config.toml
n_layer = 12
d_model = 320
n_head = 10
n_kv_head = 10
head_dim = 32
d_mlp = 1280
vocab_size = 2048
activation = "gelu"
norm = "layernorm"
norm_place = "pre"
norm_eps = 1e-06
positions = "rope"
rope_base = 10000.0
rope_fraction = 0.25
qk_norm = false
attn_scale = 0.177
bias = "all"
tie_embeddings = false
parallel_block = false
init = "normal"
init_std_qkv = 0.0208
init_std_o = 0.0
init_std_up = 0.0208
init_std_down = 0.0
optimizer = "soap_variant"
lr = 0.00368
beta1 = 0.95
beta2 = 0.98
weight_decay = 0.27
lr_head = 0.00627
grad_clip = 2.0
warmup_steps = 200
schedule = "wsd"
decay_fraction = 0.614
decay_shape = "linear"
final_lr_fraction = 0.1
batch_tokens = [131072, 262144, 393216]
seq_len = 1024
doc_mask = true
train_tokens = 590200000
steps = 2408
dataset = "wikipedia_en"
Each number is 128 + 32 x the weight over its row's rms, rounded and kept within 0 to 255. Layers, rows and columns count from 0. Numbers have three digits each. The size before them is the row's rms in percent of the matrix's.

# down: layer 5 MLP down (transposed), 1280x320, rms 0.0712, rows 863-1042, columns 288-319
# up: layer 5 MLP up, 1280x320, rms 0.0709, rows 864-1043, columns 288-319
down863 105:140123115090153111151185202165143135136167155069130090136119092168156190169149148112108024108142
up864 098:119134129111167139145143120111084134111126142161127115189155122111118118083089159150129133133151
down864 113:146102057106184072120118121179121114172105133128120200193128083138146081085130134174164097129105
up865 104:137098102118058127151111125095074167153117099155147157077067085094170118114184102177116145160136
down865 108:116119094135091119133089155104185145156108088153138073130068123070137138078124181105067141136084
up866 092:127105111084177121083157116112133154119140109149167115161136127150149105108140128158159076135152
down866 099:171118147149148097093152107117166012157084079134105123104131122195144141056117157126093152148131
up867 110:111144087122162094142159095173144151138113146151110142149137113154193116138088121151111163145148
down867 103:141059087126130178181118147163081135084149151136131146140166172164111151160126135158093142121175
up868 086:121088122136210106109126149160169127150169097097138081113093158108147202117070095124145142100161
down868 091:132128112079120097119102141121174144153145125145108084172166119091105103173124140137166121172099
up869 097:129118157209180158081168177187155199099103115144154126093122147147117118118141109154121168128159
down869 101:098109095132183106153146097078134132199092138120122136146115123190105124107136133136162132202078
up870 133:174122177138113154071120204144101094132125187140185108189103100029161161179161135096098184142094
down870 112:152095082093107117158089191152101130178109119105120071103141139070151132194135159129111158132100
up871 100:153095134132148176148165148199104064113161137122156189119179135127113150126164073182081123151141
down871 096:140138127093156138095134099122095186144119106075159159153149154133097103087130143154140087154105
up872 109:166189095098145116115108139167117145135087109132080077202094167120127111093102163085145142127080
down872 106:103113103146133106161201139112160144137176120128170080103094102047187134113086180120161171133111
up873 108:116124156111103092126121151174088128106128118188190097104091142093116103120174167119143113085137
down873 102:111041126127130093096118110173109134125102145134143090085153158153187074096130132183071050146173
up874 111:154099066144130081127103159144109133118189171139148072126086152053128094094140190098153166123116
down874 106:123074117095128159155120134191158140114210087135192142170153123100110102107078149110109131100116
up875 106:185175133090123078080084108178107095130104073188125131094196132125177114134121197162083117133121
down875 105:163096156115152121127162107106118080113161141127087117174145135082144095157139065147091079080164
up876 100:129172146096143153146149151148161107044129150136111164187202149115152103129105123145138078093148
down876 095:190151141157170130084092162145144098161158066166096089094174116110150161183106121065095134076115
up877 119:099133154124154158115171143127176102188129186179175114158160107091103101072080096102173135136139
down877 113:156110177086147148122157196131133115148129137107127145146106090127148093059103131133157105207151
up878 089:117111136110156185104093092131170117094151144156155134114146091140126130108123166130176143118131
down878 097:132106138108119127121120119157103121157114112107106099163101104133102145133124144133074158130077
up879 081:115138180155174154122134157061118085225159134115117147064155127129159173117145098114099149079141
down879 091:131123134120124146103118189112098102153187129128134079072133149100116135167084126193108143105141
up880 098:146094122082188175101162181130110144106170147164124137109095121088169140092062188146166117124148
down880 105:147190127133098072157139093127086140119194119139139100119135134108171107165131162125172102167153
up881 092:088118077114113170094155189154135163045045151135198120161111055067103107125142156148162142106098
down881 100:069111131062171104170143121132129127140155075118147159191100169131118102125063138164095091114101
up882 095:132077145104114102113134115128093124100052158123137098091165107145119161085124096121131141180096
down882 102:146117117097080089176099129111118111106149088151139109074122134139121120131115132102182114145167
up883 088:087156101144133170110111141152112131123099129116175125163114100131133140102105140123121146131171
down883 091:141091133110079149120145077149125140078094201169090156163137114111137183156121152157124104087157
up884 103:112129092145107162141123088085166137122086103121154186181098175110174091119107154181163117101079
down884 107:138109087151138157099107137131146110128102129049133181106118098176173164110067133131128141111113
up885 096:069167147178118061143173128090125108082106162197162112095109153167111152098166106163065071155137
down885 100:139115154147128127126131177102129104171093106148159081129111094127074087117121146130094120045123
up886 097:134163145098163139060110132110105103163172193161117108106123185113132120102190136107132103060056
down886 098:161091109074125200110141167127139106132181109146114068085050137155136153182128154076105125120166
up887 093:098133204115125104177135128111170083088143149124152174163148103054115136189106082122122147091177
down887 096:168132131150098080120164156154097110166105123071139080116174188087171135172104138097141122082121
up888 102:139158118109155129106161100096064085126167118137118098087089147209072138135093132142162099116114
down888 103:094192118095106116143080153084152061126117103159128093136119123113114140100104136123136187108114
up889 102:160114191093140136087144108118084162154130116126142108152104101123168135168108157123074114114133
down889 105:142102093127120102129064165166131155086110143161041179146101067132140135106126154119144090070113
up890 099:055166161152183134060122109127121155168128130105093136122114082109163159174124164081114162147090
down890 102:130158089154133110132105095127103077166117126118112131056153109130174170132167165161124106140101
up891 100:135163180160172117137140132122135121153121156073140127169103118090066141196192128164141105123088
down891 095:143105120135133135097110098084119128066098172089156183080156114150132126041103083130170175138132
up892 108:146114165070049125142132136147189117125170098060130137094111074116096115168084092154112156179203
down892 101:151145135114094082129129126177152149111165111152121166145074092179080101181015153145098133091140
up893 101:132139165150205102076144116103091162061086128127101112129172160160125166091155140038120118095127
down893 109:100166080090124156047139110103117071095068199102146146157156150117137134148113166136151127168114
up894 099:075156123133103104118137150178151109131098161138115137133143120118128102124163107110103140136126
down894 092:154152150166166148110166164154114144137137060102118121107121129121076112142064141126161139119120
up895 082:128149152148135146169098146074097071144116133118080080145098128143092143159144140177129140162102
down895 091:198133115133141103049102163065117150063147127105110106126110166162111093050163108061125085148111
up896 108:094083140094175103136131100123097141139136148080104131130086144083140116131154181070119144106205
down896 098:102071091128165075146097125163167152099171160092078121142090166133077134123063133151051089136136
up897 105:120110123055109121134118112082129135127135123117103177123142126169132127090131141135127121106134
down897 105:148086090104101110154087123127139140209114155182124125069137105151144072123146146103154112128207
up898 096:168134189108139166094169155121164142208141102168091059146127094167116103105162104119113110168171
down898 104:143131139180174101093113108141108109159132144116120082142138162140119128085165153094177134155150
up899 084:104164139140111104175100160108142155140159166126165098108139189143124140086120163203052097119167
down899 090:152121151127122157148127111133142101126147121163200128145117169146147113164139081097155138109038
up900 106:142119117147162137114158158124061119160119117124104127152105133138129065116130116127166126179148
down900 101:135096175194105143178189118170107149129152195117163149118122136160116116140156120167117043114090
up901 098:103172091032126081142117147101063068094138056127155100098180186132101147077165130211119162130112
down901 103:130110185098128120084091125070134115146128155116172096167135156113103129158100071119125148104149
up902 100:035143108124118177117095142170108102139098211132158107128104129143151138073113124163131203096188
down902 106:164078153113138072120161139089119107143136149100135183128147147139155069129194173115097116098100
up903 105:133156133134172112151132138094104171133135118077138144084136170088102074108123146126170126149158
down903 108:041067123102123109169132116108109130116123137069152165143144181092087095102104066128159136133165
up904 091:145112167132154195099122140084049100085171131201132172156122156131127167123151070155151072121176
down904 088:096089161135049155156092139131134193086087124138117088103096093108143074139127173092104128116115
up905 095:091112135099201128122085094156109152032097165131141183085186146213165157129120102152134091134065
down905 104:139088130136188118120085123104149117055107127196158108140139101189078127140138119077114161105129
up906 086:100195165058089140130157154095119115152119145153123107135154160105105111115093132101109146091181
down906 098:190082101185127062137080135133130157119131111145116115171116162087136108132070167170129146122115
up907 124:119114096190132190168156127123184143115160094149134148124123145107075138106174123152129120199103
down907 104:143134140103124111138121122141160157117132069154172068100105109128122086138159146138168166143129
up908 095:114092170065177084141115113147124000093178160143113158106146112111058089078124171144126135086105
down908 090:146098115085118116111124164146174153133113091161118145071123187074130167132085181135129116098212
up909 101:165064141152200134141158108121165119128134116143150063135096115140128128125024131062121065154138
down909 093:081147123145119137106106088133119137170204101216095086067140094115193133180078145118110138085164
up910 099:141162158067135124194131148105089176131161111139024126149172109179146080152240128108164151102124
down910 105:161142126130104149162134144086142127180090089130185134149138156161106116114102132129105142142105
up911 101:139105140094157138144124135111098108128100110081145163074071130178173100108064129126076148112121
down911 099:096102159098185137151134119142215097138175078064186184133144145155080017179113172174163098166138
up912 092:129147079171111126136102135143136109087048058152113090154157157112126124082057127136098180087126
down912 091:115188096146100087122126062101095130155105120086144097153121098088217076145169192153128188176157
up913 094:122152137159113133085127119192148143161129173163116068062171090137159164101127161162091098136148
down913 091:167143200132186179174114090124127138096077094163134168138030166180133130145142095112174176118125
up914 092:150115116104087119188093125100164162181120142127129135137134174166137075139139053123116173147143
down914 093:111059199129150157140143116079202087169131153123162142143127122093045105113115166146177109103146
up915 103:100131092101136122146174128127135113121146153143187117115148153132099096056110136092093135111156
down915 096:085131111154085088094084182155126093169076102050084151115082151123130109122145103141119134172123
up916 104:152121132084114139140155189159127164053146146130136126098105145167112163179109118090119137118141
down916 101:124121094150102100103123132128121131100046088101073142066092120157128102125119088040137172149175
up917 099:110137095147156101163168197033118143170148141156156144191133118110131120102165101105174092127107
down917 093:156132159131102151097110086180183131090122129128070190137149084112136093108123116153114190165134
up918 095:133163131190158116170115119100108138127099090145096103161138102108102173095100170081118102115137
down918 107:086125149165156164059108115138163190091100131113128164136117144109097140126145107087123131053158
up919 099:102139123133086178118125074114097136168094111186120114135141255135231133152142160100159160152144
down919 101:140110114185103102114115146119173159122196075106144122108140158132135126156128059169133116120071
up920 106:160105162116090110169170120130199145108143115135126143159075052135118092063121146132101112070122
down920 111:117154115097122115140110110057125087190141157144157099137143146146103129149165146099085143116136
up921 108:146080134080155120123168144126139153076091159131099174157128166126123183123119152082096105218110
down921 106:139122154096091148136145206086106082078115112179108189146178137115123116091132185175141119126155
up922 085:162184069129118129114143130098107129161096099155104094092111177153086158123152154104104073107158
down922 091:160157167162170162145115094149083156109133136139097126136160103111146160128150157144180116117081
up923 094:132194100172072139134098132091155134141082133113108154160099165124060155088150105116125089194168
down923 095:146136163112088115090114160151149162135140133116090175155102150134107159110109206151142114157136
up924 106:149144207099128137098138159135145138121106107149155154074153185114145124077067133137137107173121
down924 108:121127091090148094132165076152076149092159177098102145155129174152131148075177129152163154172166
up925 091:101168180135103154090106149125087093106153182101065126116109149134064092049078102148133149135069
down925 098:113132114127115138113105136095126082123114114134178130190061122078149136161113108189170159158097
up926 099:095138131197104116141154084163098115123067150131128125166087106131098122145122176110132194161110
down926 101:149127104150142059127171145155116131139069069086122102101133107153140120137090147133086202144105
up927 098:166132163109129147159144127120186111133161108139123162132169145032060106104160106176103127098156
down927 100:156142133125142103101181061102149137105101158143161146113092124146134110106147130133118088144103
up928 104:087126084145117170091128094052096110136202089168146158108134143100140161149096172157085106102109
down928 098:169123096129202137174134132181113113142122095122144147152115099173087129089141066114180125135133
up929 100:089117115118107110133146118175135101101107116151082171164122125124148143148154178112113157056129
down929 099:183132127136117165114146099081106141137126128110104156071127117079095118120134100106092089119167
up930 094:076082115134104091110147150063114059057130081129107120119154114134093119163144130123120165147151
down930 088:153168123135109126139175139147151097244167181109176063139129142142120099139127156102154149112125
up931 098:138138124141130107121111103132119120145166133112123210175096111135138088134108153136146120162142
down931 094:149158066136133137159140143171168125094153085118151049113112071138075137098228084129121098116076
up932 103:116160090119132147133138153161162176163143209105087117118132158090120166091124100109145078145130
down932 100:153076182124119144171111115113096182108145129111150178136134119143080088130130161192111095125097
up933 096:150124177142119135132140094188162123112131140138088117126134082150143133142167132164137050110125
down933 099:125097168151129105160136123189140089129173111148113104193132073089093110096113056132104168088112
up934 096:092183069128095152098088138109144121109150152133142104144171127154115100116097104058120107091149
down934 092:115130121153183133081120121101121115159082135137156122157077164145169143182154227128146154141133
up935 091:117073102104139160146099106140156154079177182117089151114125105113107127099130140148110093158160
down935 098:157117168112152113079177112143168135142069136141110124112134165081152088161180173085121089144127
up936 102:138212095137141108168137114083105172175137130152108151115191151111098106134108178155120127082185
down936 111:070130121138055200149140127137099080173102081139092119137116129147090154151148163119212083081129
up937 111:096120151133168195082124170167133115143148176135174096161100123097120152159136092103153144066110
down937 109:150156100141153080087138094127102138100133117147088152170097066115116095116103071142114149198104
up938 099:157165128152095103119155130102141139184139108139131122166086166123131136164085080134153074109096
down938 097:138080108083095128177127077145143072131157130155155130155154154130132187083213164116136100097107
up939 105:117066144126110135107086062184131104146109152103114153122196146060153155127111066163084123086135
down939 106:149087186142106145171110088143146140055095101191102147120123107133127135076116069129147157120153
up940 099:104149179118113150103105169081099116088151129088145083072064128119103137147164117167083161061142
down940 108:193130102171195112137115099103120089083100140155104162120143114168123131149081105155172133128142
up941 096:169128110086104099189118083109193120140122126120158045150190147129073129186187155185069117108146
down941 099:114122145112066135255124182127125149089169168171095139147134101094187155173140092108097138140179
up942 098:151127114147110137130163119073094156148120073149121164100088164153071188120061170072165123101117
down942 097:133127125118160082201158117112114150128132135162112179178168128140129127111111147079114147127116
up943 106:170128138091105131107125130106208181106155122084086144154094085120079136153160183186099133158154
down943 099:141078158159111094145129066128145151151152092106125124132075030131092141126113125158116142215098
up944 095:149110179138139116088123167163128117175127087128057169118138151140155113140180165149161163132150
down944 102:135161095134126119109130150138029139108108146163071098070171178182095122117114148145180129160116
up945 098:127141174171109139061191175082115157155150149181122115145135172146081152126098134083119163160137
down945 106:141154154158145184133128189073112141099101110125172186074094102159131192166182116141118171124145
up946 094:143157156081102109090110107118154110108095148103167150123089106121125115027144112123093129117132
down946 104:056134104086147187082139091081100112108131144106146200089155163129191079102188125110151128088140
up947 101:096174169101150109180144111141123098154175135115135132137136163095083107128113107051116109108128
down947 097:080114166134132127145134158176131119106122135101142116082139130220115086098108191101126066151155
up948 108:190112116112068196161124119131107156089130148129182163185116163115133141133070139123112075127139
down948 109:124109151162165119126151091166183160126132103086176076152095130130181141129076110118128157158097
up949 103:100134130125132151119106098164140067184118079159101133125113107136199085131119182102098113148143
down949 103:137085155137154121208160157094151170084092142140150115108150165113153115104066050144073122102101
up950 110:158176106089157175141120159108098109107088138109188116193131162128133151127122145107124142100174
down950 106:160120113158105163137119139135141150133168083110123081136178127154153122151176071105106151155103
up951 105:117197188080145096039124076125125155127181120113177094164108174097132080099149138129066024180128
down951 096:104115113173115121087194144095158168083108163067125132112099150118141126145171089127115169087088
up952 095:141193162148137097085152171121123132133141097175115121114040167107111102146104230142146166128149
down952 105:151185130179139191102078049123141105077117120121103164144170103050174098127151115126172124163124
up953 095:108099061144118136100125150161165127117152125133107142106084126101062141096112120114127111109114
down953 094:131132140117127131094145127088084126111103163110089152129139139103091131131120168113133096105143
up954 086:106095144181176216091148167097162123090124100125157094168116160134111142092065103114122099069143
down954 094:133154145091073191098213134134120103113139123058155167154169064110163127089120145083111107127118
up955 099:133141194037136108148157082118054132136149105081167147137182082098151124167186125161176165221151
down955 101:105119170146124172154135059153106133146158117160129100135103081129105146108158069120138145158104
up956 101:107186138118150135146175152109169145138155163155142096054140114093103151094154074107106130144064
down956 108:182116120130133129162162138181126131125123118120152124158156146157094168127153072136113110105060
up957 098:091096134130120077112136170140132118122157162124171165130178072093148108107089029145145125120101
down957 095:109109175118122176165090124108123098115171126128175149129134131151102139120103127084153153141105
up958 098:129117119106124120166096137132087074152137123154182165172128148096139143118108120097118173128139
down958 100:141098117129166090109148136113088105197124182119143148161138141139165130159162122162116108152045
up959 103:112104148139168159108101144123133031108129151088154062136138075146107096127110135182116117152148
down959 107:098113052099112127129049128058076131144146134149144187138127114135123087163056171119070103127085
up960 105:107089108134182144104160146163097149111147148155095106143142074128118086098176153103093107172180
down960 096:138096115072153110204103147104146150135124133089099138143142130103114122131133087100115146114095
up961 090:130150099093084145203168061144123190074152129108181182142090164162118110139124140105131107082121
down961 093:137179119118138027140079130168151136087132124155132107110103130162136122133148154121191159135136
up962 105:137117191116137169110157122150130125083115077145136121209111154089127170142101104125160125100150
down962 105:122155115109173115104152162101180096126142092127110093103139119030132160167123103159127146134080
up963 106:181137082153188137120195087161172128083122129099114128159198176088091110093135175200166136166187
down963 105:170149155086084077117093084117174146142201124066154143116103132148110164100135106195149133137081
up964 107:184141094169033069115158128124100175134132142137151184112155159089151148149105146178087159147117
down964 107:174059092135106082153103157151123092104084080164154140126165127130125073091129229194097099141156
up965 105:085120098099054111154129076140133148145121110131114108140174166144116175086133122173125088082084
down965 104:053117166128154080127089132100041100098107185184114129137113187170111123051132102120137147079120
up966 101:128102148180074120148115101196131110143164096175136130143172069129159150130147130152118116128156
down966 091:150113130133130129149088111161092141116129130102150117132131183087109091122086097147201133143163
up967 097:103095147088162188093156112137129129148090131119139057126153175081094171107093117161115150127118
down967 105:109149134094120134142153161114121096100144116137152090147178126084070188144156065118099141074165
up968 105:134192119119132156157159135128100074068115155117098124128158137145116137115183126163150192144114
down968 109:102127109120124145120122123109133079133129109141183145140126111099137077148098113132132145101082
up969 099:163090158139138116139168122143124072147123146122112138099090129127074107116110131124120112130158
down969 103:045158126135120094121147145135120048170107138143138123119134119129131121164198098137095128095111
up970 106:142097129112176097095188128090127104064076108140127146171039090088130117131120152139186171109163
down970 105:101139139143116167109134155116089153136082122096170110099119070150115119135127119158119156096130
up971 102:127177114093172086133097165151147134085169152114077148101133127054156100085161115102104123111134
down971 103:160171098131155130086166103156146187138155127076170133111094114136121099041128088135153135110116
up972 098:161129136121175072167130152186104094146184109074097148174120102129153158119170087090083117091094
down972 092:086099058095102115131148158117097123072104079128151160136138131092126182176075190136115152128173
up973 097:164123101110072163101197153147110161155091181158157112090130118139114175106137145124083123137118
down973 105:135141078088101146121175120103147134165122155103118108180150132106133173118108125072098090112121
up974 109:090152195177173150163135092063077123123089145113086121145098109132159174147085152134104165104154
down974 106:133193192139138132161142131142141126156091128102069067106118165126182138156163121168076103092133
up975 102:150115103172077148117161144114151058098157111134144165159164138109108096130164115141119152101139
down975 095:119091128178153136102058193157094110099125091105109062142103061176086163120153105139090120210134
up976 105:096171075172102117180123135145146148119144102104090044081101155131176125125065142140134157205141
down976 110:090131147137124157090087187144141113163132131129120105130097179148116111119077181077067146169065
up977 089:144169159073117110114178137159102115112119131122149122148087124132172122146128118131085121201121
down977 099:107142137145189161126069183120123129116125141152130104109110154142115095123175096120121122130163
up978 101:158092087160098117158166076166130079148061154135086089077203115092124146116135187103136065136130
down978 102:103109054131151121168127103125145156144119154096109154084150147149107164093116145067114102147093
up979 091:121085077056124122148200144071138186088164120141121185080155106141069120168116138117169108134098
down979 091:183116179186107129167083127122146082127134149082114032082160101165121132112136113129129151115146
up980 106:125144226094107111128137116144119148143133144144145167071095113147142151112143127211077124117143
down980 100:144115141095132158143086131117104155147192159108082168107092079095107155120130167171096097110124
up981 110:102117087093138089094133153141076149137176107119190086147107088174135133108068114107130092145126
down981 112:152162115108149074107109127109031092128085133082172194160083124092205120149066163121078133134146
up982 106:188145166167161081100121111168089163169135153142111069092117150111127089146134150185131043105146
down982 107:144111127140164121112113114130100131162049100141133152120096106115131101161139135138113089147121
up983 100:071131137185118122102133195115083107110168131125178122157108161108136142078132072129123117141139
down983 100:110151170142169068113148181110067103121131152108137116093109082153143144087094141128094119089116
up984 105:150136149152100149116147155145051079168120155159090083181149109166133112125156134124087185180133
down984 106:157127135153127107131130101120119097132058109132112130201096125144092123140131082139101080095112
up985 099:118122212113076123077052135126094156186120143098114129067083120089167079097122111073086081201118
down985 098:130153086178135162130039143105156109179150055116110117118131098065105151132124132084207118152116
up986 103:123170138138152064107170082161162104120095138152122201126137148083094096138106115116099069134139
down986 103:147100153100156132131106155147117148116167161137148109143153125152121049144093130159155158182133
up987 099:101165142098078129194137123147129152081146132142116133155127113153104065130171127136127150099124
down987 104:130124115112102101167105074138133137064105093085123102118151071159114127130176149142113155134115
up988 095:140098087120112158131163096107105130136163138091124122169142153105175128126033114172123142139159
down988 101:133123164134097204120096125122140135131150138156110106181124130107107116104121154177125187165148
up989 103:160148140148093146069154103083185203133115172123138164132089042111109119124128073131104094152126
down989 096:111131104161026178092109080125167083125171123136104115115118117119177097121151143208147169121076
up990 107:130118137159131167132089171115177133165141150140085170139142143125131108137137125149124123156167
down990 115:111149159118105103138160158106100155103101066143105161166108092130139082101082140167158106158145
up991 113:154114118142165113135139223062135058146147123102161129135139129110121090171096148108161133165171
down991 091:171113123099093101090129087125180153146108125139086072079110126118127129108120122143123145069065
up992 107:171124153146120075123118168152192114113154139201121113187133135124038150099114071113158125125122
down992 107:164096119094109140124098090159115110117142097136147069141075164157114102156145104088106102149101
up993 096:133118134095114168172100114070118197130118170137138125133140124150097120139077109097030153149066
down993 098:102142142188186142116078132116107108083074144207127133084163134176148111049126145152104047150116
up994 090:094140121157034115198127115118086139121131150125107169128118133102118087127112159113107160124073
down994 090:094104078136175099082142093151139121146114067142128125170135082124177160111152161120123063137172
up995 107:128149135112072139149158056150112087114103134082097228140143141172103174112129126154135111141136
down995 112:121196179157138093048142153156137143143116067143151149105093132151108130132158105133114092173110
up996 101:159165121131145143125136125124136168155129115102080126134141114166085164118127103124148126157087
down996 102:133162145150078132087079123094123086148094120051162118126116121106167214138153135113107127081122
up997 102:205105074179142131102146118119082124173088155164163166124124100147197140102112078150158089138132
down997 091:123108134078115118168129127154116180144202159093087144169117180061092142095104163110119194130102
up998 094:147106156171064143125155127098133098143122101099148146172085185154147126067083122138137142134038
down998 095:074177185114145072165134137116186150136113113144099177077088121163070158137151100146074128139145
up999 088:146204155114114129065138100126125131188080171054157114132154130123114107181139145160157130100111
down999 091:109107096111123146182167151120152200154168143125085134145066067114221145085087078121097130144125
up1000 092:189186044133073129129140180149160090079092117100192153106122173076170126102082164111082132064141
down1000 092:174152077089121189120125119154105178131122104078145079151060125125093121188134131131107144091098
up1001 102:144165134144144119115119149084117104081123075116174134087105180043076175118146161167081091122163
down1001 104:092079158137131102156153152143110123130079104140136135113128131072125101113131136126111085120120
up1002 103:093165097138179116097170174196165131126116155110084062037154207111142120153176161131111144157146
down1002 100:102120113142078124100102084049146160190120107141137134126101106145127180108123072172187083155136
up1003 095:098139130183150099120137175114185222180118134136165121151097135124082140180105128121115079178121
down1003 087:094170187145106081126115136068178098198138101122188144098145136115161092103137132124141138165087
up1004 096:157121117164155182121110107138161161137169116135180126171110046112137125144095114128188191152120
down1004 104:065085053117151106141134151206164104084128151112123190159174094153138092116201124187141157118120
up1005 105:099169153128093122174128175168161138111116153117082115133149166163183171162117074134176112121187
down1005 109:162064121137151096131127152131153098139161108155121099136183087143150158157187119067143145172160
up1006 106:201129124138072116141117148095050112072093127156073094153124118132077140133161162138106126164134
down1006 104:124131156131148154140102141125147146068169117123097099110044158125130133124103119118085170241104
up1007 101:140099182152119125161105140133098063124134072074174112179136135142168129110121116139115128128150
down1007 100:074093096129146122149064066121106147067128119159163116111130133118167076195119098121128151142154
up1008 093:182147110142160098133134079093152113130055145099146180119119142089148129105141141168125065152134
down1008 095:166172141146156076193149130132086104102113082140107101080144109111146149106112090129133103142080
up1009 094:102147132152105159097137104124106098092141160172114161089126105106106128165160128120187132135155
down1009 092:172080154150161137067149209121134179143124084105156057096112079097078071104134095099125079095151
up1010 094:060122115126120073170142145120062105111118176063144197127145110151100132094061172127186157145131
down1010 104:145151147124064077189163143152115104094137081099192124077124108097105150084104147134169091141141
up1011 103:113136139122123093091170131104173082144118210146199100114152124114149177156134116143058087114199
down1011 098:198106103111090176132154126136102137093117086071077168131178135134155105129111140140148092113085
up1012 101:112135130111087065053144113137166141166185107156159053119132164054134125165083184111098102172133
down1012 095:126165160138153147104144148123126155072112140113151148128203146160146139138103086107162112202141
up1013 095:163195095124082077157117169112154134132173081132104157126098177198113075174089199075117151067128
down1013 094:187099098152129104090080114099113131133181081121133174142174172091128081086101121127140119156116
up1014 098:106095139133148185109141133088141119104140117163134097065097129160102191179098139127163183180105
down1014 109:059092080112116120122148132068109132110105174183104128156112120079120135151126138171108115116120
up1015 086:092137097121155068186146117187103155136051172123092132078117211144102198121113148182106110158182
down1015 092:112076140122160145106045097124127116057114178090132169141120163187059161142095171134175132124098
up1016 094:104113182137152121140121098088182114107105132199118110079073121072138147135129115161111120183152
down1016 091:060131150147141147149104154084206193061173136150082101131123155175102109189099111138086154173140
up1017 108:124172178138129120128122137130067071077161142158141163174143175078070102160131121200140102129169
down1017 104:122099147196123094156146172149139112159118120157145184150170139051071088158143158151089112160106
up1018 096:139153090140061169105208089125138125131195171114164129150153140048144170070108167134170147119071
down1018 098:170161154144163150113114148133137058129118092106091093094112193134137128139143115132120148153133
up1019 098:149138171110111154095134101120111089121159095141075125144132178186135129141115118111139112182122
down1019 101:109089132105105149161165108195146111142150188109075133095126148110147085128139111115100120178113
up1020 096:096064245136166127114140129136170155104145112111118128118115140067139159140208173153145131092089
down1020 104:168134085082148084135189090096165144113165144136129112160165210135113134148173173136186095137124
up1021 111:177073131181126186093109164119134127118134074122160158106112118072188091146121151104103141164177
down1021 084:129169106103171073177142122138159182110125187134138104140157175142096137117151049089149157101117
up1022 102:156102133169178182128146138154110139116121144127130065167160089175182170133151129141127122154112
down1022 105:107198124107162032158142170117137106145195132152175083153093108162112156129127083122049110084153
up1023 101:099152161147106100064116123131133121182159147126131185160118130121177150129089141119144094154160
down1023 103:056133112118065163181124099126097126051119112159129162135185100153143146131146106065126110131146
up1024 100:072145084116104197176100088095138055121111121151103104072131115135086170134155102160142056113131
down1024 099:091100116072131125124174110173122131128118140199099149070123177155151105163134143142134179142148
up1025 101:099144157153120057186122123123090123133088080153132119101159135118139168148118098108188085100151
down1025 098:107096102113176126145210088093115100150165137092107159139125138155140095136108091090111076136147
up1026 107:138155148168115134165115158139090111144172123110162131168131146148091131104127167176155121081146
down1026 102:123157133090094141168122183136146062119177117096121106141078131095090178158141090085097135114140
up1027 100:152137140085164148109143119210102134117134080043103143124142127145088142134158148117124105163138
down1027 101:115150135138154127150126133153108080086100115112090164119143097111098182126123140136218191111166
up1028 103:102139135108125077118132135126118063192091145151151122097126186137094189084104091154160128081109
down1028 109:064153154199161014097132142099082135095119138140114105127122132065073075196108104108123173114176
up1029 113:068095100096099136171153135075128124130138148084178055175107111092127102105116132170092160216152
down1029 107:133167122099092107135076161097115152072111134141113145092140139154160143151179136152155139103072
up1030 104:078113101125209141080131149113134082140100123061157175146072159113169092161134111152154114180125
down1030 106:140149066153135153170148130143120193104080109105109130152151065086053058144201120088163123185144
up1031 097:119177057173139129159097172102141143123099132127147140117117157076136069136123138170106129158172
down1031 095:151162145167134170114075134126095125043120148111130127136101113145110115154134074135116099100089
up1032 100:120121102173148145103135098123100116147133117119139188097093142157126136154087125109100132140144
down1032 096:165147094126036096106168110125148165122108174139075104175136133106121110154158150162121171144137
up1033 105:097138150101095164114138171102186149093147137044137158089126091136161133103198140192132150108160
down1033 105:083127144120121123157154097161102143155129121099100144106099082135113101126152137071079147145133
up1034 097:108110178146121113085161142177132183140115145137135108131124133107179126170182065126095092156103
down1034 093:147124106119148127167131137164134134173110091115126084171120117120119112099117165113087152161204
up1035 092:135131105176172101069151144142111113128096118114090131154080122138135058137140124101182085103157
down1035 095:156132075080140182194163150110142136129117180135137170088189131144166137136149127108205108108133
up1036 102:206151155135134166140129124158156138110154079141079139132092125160178084115120119185112118086164
down1036 106:129113175077064162190126109098142109129164138179115143111129086122119083126095077163142143117137
up1037 103:124083195126140095155101098127191130175145121164095168129159171096155112144094163111075156119124
down1037 107:124153147168110146039178159093135122172180121078148078141108119144165168116033089122101132130114
up1038 102:155117081118130133171148159135088110140124161170195147170085147084148092144126101069105126129093
down1038 095:144118114157114127175135147150146120120137135101062198153098144087095166099139178121132121083119
up1039 094:147164146086127151191167132104114143115132162117101136127085153156059122147115073105179101147115
down1039 105:170121126177105063094177072079126117154100081114107210137148164136097105128118128088151109168110
up1040 107:116125154094139096125110192162163107149148135113077176103127126140123162133098136153153150106127
down1040 106:101168143188087116077147140169176129115114081147087150125127182125076226114094088109119129154108
up1041 115:150107064095094101113063124095101145109158147093177098137078110112130158141133088146133156168089
down1041 110:134108150120109145037079136101164119164102080121130093140114154118097174134138093084152140119101
up1042 102:121118101105140083145107144156138145143102110111126122066175112141108104102112147174078104115078
down1042 102:142094117128112120158161187157156122115139174152120163087131193181109168118078078116152138110181
up1043 106:131135117101137139044125156122136164144150094117136120102124118131133153198130139097117077113127